From a checkpoint of a small transformer trained on Wikipedia.
Architecture: learned positions, biases.
Training: a variant of SOAP for these matrices, 132M tokens, 2021 steps.
Each number is 128 + 32 x the weight over its row's rms, rounded and kept within 0 to 255. Layers, rows and columns count from 0. Numbers have three digits each. The size before them is the row's rms in percent of the matrix's.

# layer 4 MLP down, 64x512, rms 0.261, rows 0-50, columns 384-511
100:124136141164167150144098105119175074180100162141136059137122113113158138107105153173134186159155149096125111156032165157138139095087154115149061092118120121147140119173144136150141156112138142104083136111132119131144141104150125140150085091162100124150078103086111087129120132167060081092128161128067163136143148132146060132078138147136123156078132101139087167140151118122077160055129
098:093126148154148133093150148170130120145092116121151143095159114155109188119116222159177095115120175098119097231093140117122063129130135089149124113173131120112108121150125139092124118099202140116066134167186152111136116121111172150152125132151135079175134169104112200095105137096098135171103172123105174140138106098132181106091124099122130012179110030148144155188177126085135165101156
103:092097090146159098110103198167132123125147127145129156155134077082150163119154077166140130106171175155090142126149187159134061105117131143097139112144169138061135131121138096158131128088116150095203154146095207158168105092134181172120140115091169107185141106190122122161099096125079102124132102120136174129135128080181195188143131172091167135170118121127113111123127135096094124185043
102:107142164170166116105179133118080122132153170157140133111141056148091099129106149123132107177067141152183134076125115114185139135109155087191096116129114123105127138131107140152133143152145148156152139167091135103157097156153133128182118077107111084163175147168143142140079136143027082183115160221140122089107110197109137073088138096116142062150169098056120058137125138122154131069125
094:120146139105155097168145120143129150151138123115162102135146118136109158169149145126120136074114126055136166145196168186096123117126185131157098125135131185147132170097171147131100111162130156121126137189096161144104047188152134167099161130072175152119161077088131141115072156130099132092164184144123105150093158109156174092094159122053132136117183121128157115139125113105135164104131
097:095162151122079140135119130177116139099147174101175141100126127116153152133058146156154133133059069136142151106162132119134149161100083099053103135168162090079162108120121124074176099143136164103186121151102050120127084092122133112122124175193165160113113235081195126175102167088091161184100126147148134116145120060132124217158161140068151141134065165132168119112138118139150091113077
096:157147136147126156096170096173176185138191107143121112109128092114085126143141131125105128036159100134187098124142129143085124111065107132119102156118110128150137145112121078122076166178126156128070098094068146098143073154166060120151160163111082114094140090102204124139068169166078114122129160122212117133189184162147064060161126128099166127073134098136160149092060179118196087048128
099:089142058142174140156218119172134166119084095115149079118103150164069166162152138132105126097056094159127130141183152156124161086116104132108130131147140133179150113164143157125117124155082185161090101150167112165195083170165137122165141196145117118119127116169124143099145123111066098144132137132161170095139116187073043139123199099185073132166113139069156203128120134107133113115115
096:200131114140106069137122089120165091125195130126130120123127193088161121120235164106122133102105157144074165096098142121104118127095059168187109100168137092119118130154109134101122114148097177144132127060152135147132100114116182155129083126116108155107087140129126129114146076122125142121091142121082134139132135211156135133105114133143144159102105126133124115123142109101148105079135
106:081190138130155097126138091149141165133182148115068155152160087135093128133123127157130104068131146144125154124146111117155154122153175157103144129115117185213145165059108108184153138092099105170178144211121147141088146171074160149132097078065107131190084129161105108152167140129146189123167127157114128163086097168155148124088077112166118082101172111125082200104108128164159095149149
104:061088176135103117161148093155112137125142192171190180115075124091087120148124145158179101107129151109132124098089164149128056159127138068133120151139160148132109131127161227099131144136116138121143191167040141163171099123066113146123141143156125107177128117163150117159126106186112099090124082158084105127164145181195185099111137159145080159151127146092097129193103140117118129075108
103:183049106067099129144134173166093158168166134130166184114102094136147142117127164097137156151182132091125118124115121144101110162068157173153144155076110158114070154125105143098144107149178124114158123122167135100179087080107157106136114088130109071130144105123139110154172110118100119178114139104180126134098107131110169151134148146079161080109122115096111108079093149150195149145103
099:162150081132106084101139113136098142166131081121190144103143119100094123111055167168136104092103114207136131142116110105174142147196097190179120127153113169133109060107128106103109111066144118086103138158081116139163114114134177115093145111136122176133107074221122085143153100088147103123159162121114143130149163108124109110074106160126129101159145106088128109106136068141169143128194
094:113141169135151104089127101143113120179197064150179097160145179130078097134162171137166112122094172190137134139096108174102117078149173091133059199099119131171091199176137114107158092122131125190147152130107156154142108063129126129136131111153123109146127078131175150110115171144095199160148170124142159170113132088114149138104174136135169109108144056176093118157186107179196130109128
098:143149137093161160175115188128127176173137138109129103076103120155189100131104087099127106100156197098144154129125134136120119147102166091088109120182093163117108115150157088130119090124147163130199068103085185087067055142137133140125091119124162138156156164141190158146137112142096188146130124152176130075105124096188141146110125118088135103094128111167123134119183130125151115089114
096:156135138100151144153216136164160164159118065098135120106113104144098152169139087169163126180121132166105106162080119098151102143111129058113143111125130119114110156115176176077156122182135138154109149100067134180077042093082103077124152142159167108120132096142150127094070141137125137137172123171149133172191142166110125055122129107094122128129148177144109110115119128131138121085120
101:129066160110149125113097141124112117136124150069122127127159144152123139155149098095119151116098143151082110118139185078105162161133203143115151120068102112126074109112073139089118138000175139117079118113126121136066125149119123089103115175089152110131127123150067150150133106081186152107130111126100149090160171135115079087169107145080144086138126097126147148126150116103091195123118
099:171076140170067110111142139102126108103137153146138142099102128088077121150128148141073102149182164119145108119077099127138098142110106091123144080139102111095169161125167109073106176200117128144135124107191126064153149120100112128157112132165093112177103129083151134144158146126112069129133153174136105170143149095113129136132119128154162113128107147204125147128065137144171106143141
096:032140117092161145114134167154166150094161091111127155147122148161129156138122174128106158140133090127108093132122102151196133159131152196102142093067112155188127136104147195145092129147151137142072096138205102094153111134123131116131094119134149109152115066046113057071177081161063144121141160124088122175143132100113141101177176113114145177151207053155074136075132135111181157131164
097:111136110166116116102114114061104102106158116082116115186144142114108098116105097126188085159091114113086146118079128088118112105167103202095061143133103073100049084113134120102117142091094160097149133086073139132093173132120175145153130119120158113185113179091128115178084118099123141114121173126108152125146104173094172143127104113085152106160087069139113083098153106094105131149081
095:128114186128125097132123157125089182144156125124085164148059173104140127126169133182151180160125177131150071138150139106135137158147060149127181089099192113160069109120090127128121082112155155124116107149096122114132173076076163091103112122174130098141116118158124116148152179102116133122097171152121102098129105136159128105096164128100165143160134091097192170137161087171124115163176
105:132122142153159131146140126163115184144103118153124090055191143124166109120068113115100121164098093097135169083152148136117174119160138097108166126166123135150086133141149171146107140138107120166162128182102184137178114137103114139174173152183158057129153164133144099163148106145086142136145101106166067106057049097075198130136172123163130169093094092157071143089157182047103151065103
102:152166170095082118148117151150138167121162100102143116087153087111142157099149113130119164065121174110081195098120152131117102181120135140163095096047146069152089163135120044125109085204120097126202131079142181148158191178118130116094109157078147117105129101063131123191153131155086106174158086124149158061149132099149101145143106125128074149121132152115189103156080120151171130077149
098:111122195162115110108100137111140161103185140109133143154146044086220117074157119164169120127175014207078122113137138084124098096158116119116090123133147094132102165124148170109078122095140138138156134186086135147150129116122138180126160147141144185144091151211132101135119118167112154126111104134096121109139187119229207184114120152085127113160124176078115100140136129117103138158071
098:084117103182094093148103114075147164130130139122101134164114141145170108125173074125142159179086114121106113112082152125132099155146127120162129158096125096160127127113169105146130083164166164153078144090084136139144136192131145078123112137135154121150119133133138155180147061110145088178131091126116097121130066157110138130070125154202063096073113126057126149093094145131105131147122
096:156057114187104138090101142110078113116105122093141162122145146169092128152142135141187107106073129107121126091154115149100122098106121151109213094117118091132115101089145102088133108113109101137085083137149199182073171098091126124098133078154175144133118135122136071105118132106153139098133152129122095202146121112106118150142113098114107069152115130110122123137147140133102108124103
104:109193106127141183155149102117159117103100151139171146111133079123163113148111155132123114086111155105125142116161135103095129154073168103116145128147094141143094134155152078129097101108154106122097145124120144109178156111058082134135114119120112112152049158104167117130130120164104128128119100137085104131101152119167141152135142165122097122139145166183134177131116148118227133085116
098:097161101194164132125120077107147156141164080128123126077103151148123163126175135146135110147098178096106148051043108101164130126107086129177080136100096167062143139163093089115165117155102140124096104118152138113150097119101129098134128129113112198116092146123153169121113140121127109160077137110146104078084059129111130077097177160135110105185129146102122128193135090182156127103146
104:139097120134157115169099101114081075075124136083092102138117125081088104093095112119172159129145140140080132139180095146139177127161101151081160084159140094105125072100123186101139130102134110107066126107158113147134141100086116116157082130110182089171115120163147111145150105147117130088073184102102104119060133114154106051096084134135108112057157061187142156134169138133092167192118
094:163105150117107082146144149135154149157181127130159087113110122124127111156129179080126113122132117223108125116127112199096115102107117166124142110149102130160124106146138051109123164116121109120131105165099112102141115124158099144146160154133138111154152149105097122160116194099101126093111190172135133135186130115102148089106146096152131078119085104156116142106183110169052102124138
096:070123123082103114138076134141187185081116162172107088161099165138121103081166106143116130104146091137125169112159131131075192174160107147120202146143155155128141152102140121107104149135163148119115132116103152113140141181149153116130170064119083084127113137128127119152176131149066138130106141139132103128063103067137117135112141071176112155201182118115090110148171105158145110111122
108:057135079104124075163160121135092181141159209126244187173125198134152153114123139125089145177100200089157130125167113154158095148154108126148087127074112099096149149101101065150102107191134111133185085146092130121106100138126109159147090132143073128174151169077136140070158151089112056172148074128105098151155128142109130184079133088193151126126150134153207087142097140106165126122167
099:130159074135100153184162147095087130168109145082116168159180065139187111153094161113122095130121129118095129165108180127106109132163146162169104128119161119189102150108176146134144137114124131124089137163028118157121132105128153116127131145104154124124142129131133119126087117115135092093121113070120158125109107116064096077135139132103141081061173140112178171160130175090115158187108
101:101132143086135140141133118118142105181168144110152130125054099181141128123077150149108131158111120085111113114103156129129142131125113124109174122154133120109190102168126127090161149140176134105110104111093087107111112121100146082171141173157089085111095138192126150106131134101129159111143135113124111144113192105131128107115133092175126154154087156143111196191161153166104133134100
097:044097113123156124147093182145107123203125096103124180176162156087139125082143134137131131132149181152150121146051124134099034158119202141088145176099168137146151165177153172158167136088155147140138162138148115105094127157141109116143084158169131064153112137070094104141076156067113128155147130118188132149117097131218128113091119124129089161139083144137134135184126129115177102067171
099:112151132168102120134147076154136088179202154138208144143083110138148091132148127123098092065078122095119171082114102190069082147139078093100156148115111070168142136142124167045149131141077191149071119146091147128084131208121134126162118149162113081140106190095173174121103143134046134140154122148158129155131134128139110153086117104133150123125130098125114158143157096124071083134082
097:040179122091111142166124170150137062090107100098159103145244097123111117166083141141153116153139015106093139154076130076135144114146072172095153220098120068118132120118091148063107066090114147165097108114157134085132163100135169151133159125130157205147135074154096138107095076138102166111133117156069114108140110138140146060150102183177129173138135152169130068115156124128073101149111
106:104166130154183101141176197166120112171132115112169104182106110142164147124110143170113073060105147137093118160140095129145099073118155112145095120040153149143173146163163127119149085074151177190118144199158192069166137120138111167078159167135091161210103089154129108156155173133120164153115093157119151090171071131196167092145156108115132100181096144053157163173150093119094107159084
106:103161214173126131170148140132144083157153099154168106144173073157196075078104110127133165185111138088111127190189146189113116152152049109113101136085121129091149125117110127154133108132133143120136109109171119187181062168135094109131127138079132188179137090128124112080152110153100143093165095136083160106144078110151141087124122080154120102151174164133109108152140129183074127130096
103:197112144170135175121094077163214159071131137157143180074129097121073088172165037160193120180149095123130134135092141143119104147119080158078147119166112102160130133112104128116106122169100154101108105104125133125073102097153096127131092120134151090119139166120191158123164136108069107193151133113112114161136099169119146062132103135056149138106107149173091099072093102129137073126147
104:140117086089123092118166110088147070101140163147105095171141158124075135118171131160045106111123180163116106137131143104134165147112095156133166086157153132154138115143153177078160127147103130181091132102128084089086185156091127113144132142164077166111108173115174143088162107110107173109168174179102169115193211195140080123101115122137154141113124129135156169165126100162086120058172
100:073158196169085106135061130120093109152115061131066108139154134116108204091131111154123144095156153151103134169101164167093082094132087103098128143114119147163144099176120146099098146090116132149073151140151137131142163097127076132094123111146119150141106167115139127103090113164133113165118141076053163105155072135141105133061142121109049091121133133123133111057130159102141077163130
097:063174171152215144137154145164118147154125130170110087133118150115061065122056153154116130140068110098148190121114155140125094158119073186104089164158138123107153110172085158143153170074140158149069134171098137035143174147143131108138102125124124061108141138145126116142123158102154077143096133129128184117157102135180149079125150127143198175131139111133195177106174079082090120114152
099:157121166196155162151119077147119152152081107098163150138180073142094120162117142165143067112159115126146134138159112182117104076134135126127170172109202129136061155114161122176169131110106165177128186143151153193134141086075143134100107087140162103105134151093153156162101091096141144104144122165115113205153113148132098095074094082051175124120179111077138140115126119138071115128142
099:101144191154082116120129107066120118158108120112073164159086103143173048106118180147217131116097153138106124145155147151154101124152110166156179102118134159138138112122207150111120155116162122120126110100148143100211194114164128100086171161127074176135087083165135100062163105158090156116150132126072068155131154127121159120102078093135131095119094122177123072112112116115111079109134
099:126191116143099107164109139121127196132190095096144091111125186181029147119129129164097109132092144085131124143184125125147141112068142097083108172136096131164114099083092127078133155098110164112095106122162096088135143138077109120157130114121063140125128127159100127172094124168137165097078151157131090082081092139107088126159136149123130151158167095207096174139132107144126110203117
104:115179181099093127125124131128095084117181129142156122148120127111171124107146210136074159137131028112155152171148115084123162105122099139113142098156153057195097132146186155119115093095120130122109127108134117149109092147134115136119170119121170175108106143161092068116115137153128138094160161147093141103151124098142161107120120137144108172074099171095130145138134074158116151124098
102:100148117091066119133125147113107189092130167163165105130128139150159118129121104122151155136206157118101162167111109146149129166117132152117165193118179111142123150116082103153107085166112166110124127144200095107161109116143118146107117058134051120116102191166130190131082144141081094171178140170186162089075136146156144140125120150102111148097142105091158125103102125129125112136173
100:108105049072099161086130118106129118102094153106124139065087137102121127153169110188170125099145159197103068132035118132133095085238087104101054145145113135140073168153160138146134054124142131074112127131146095110134081208130125166123119149132070200127093123176095098110180145071148113153145108117097134114185189179128101193086111134144153110145149175083147157113110084116124087079159
097:138163135157088119133096107091141086104133171154104103080127149146141107170170067146109167114144103125157166179140162094127168121086106156140055100186100136129162122125138132065140139100130118108127123128167154071056110119161143153174166118097096177153125116147140106097146190173085081104133142098111136145106180108129094117106150191180127127150148165133166129127100160135141081122149
110:076187111137187137153085079102145139142111114164144144159154147146119157145126165163138152137099101099124124173048158157122134118167181131090078143184105182149089154105117113107140158076135126141121147144040098135156097180115108093098111137132112097084058142165136090119166132164122114106134102185094090135166101115100157156116091146148143134076132119133126066165131126180095085123181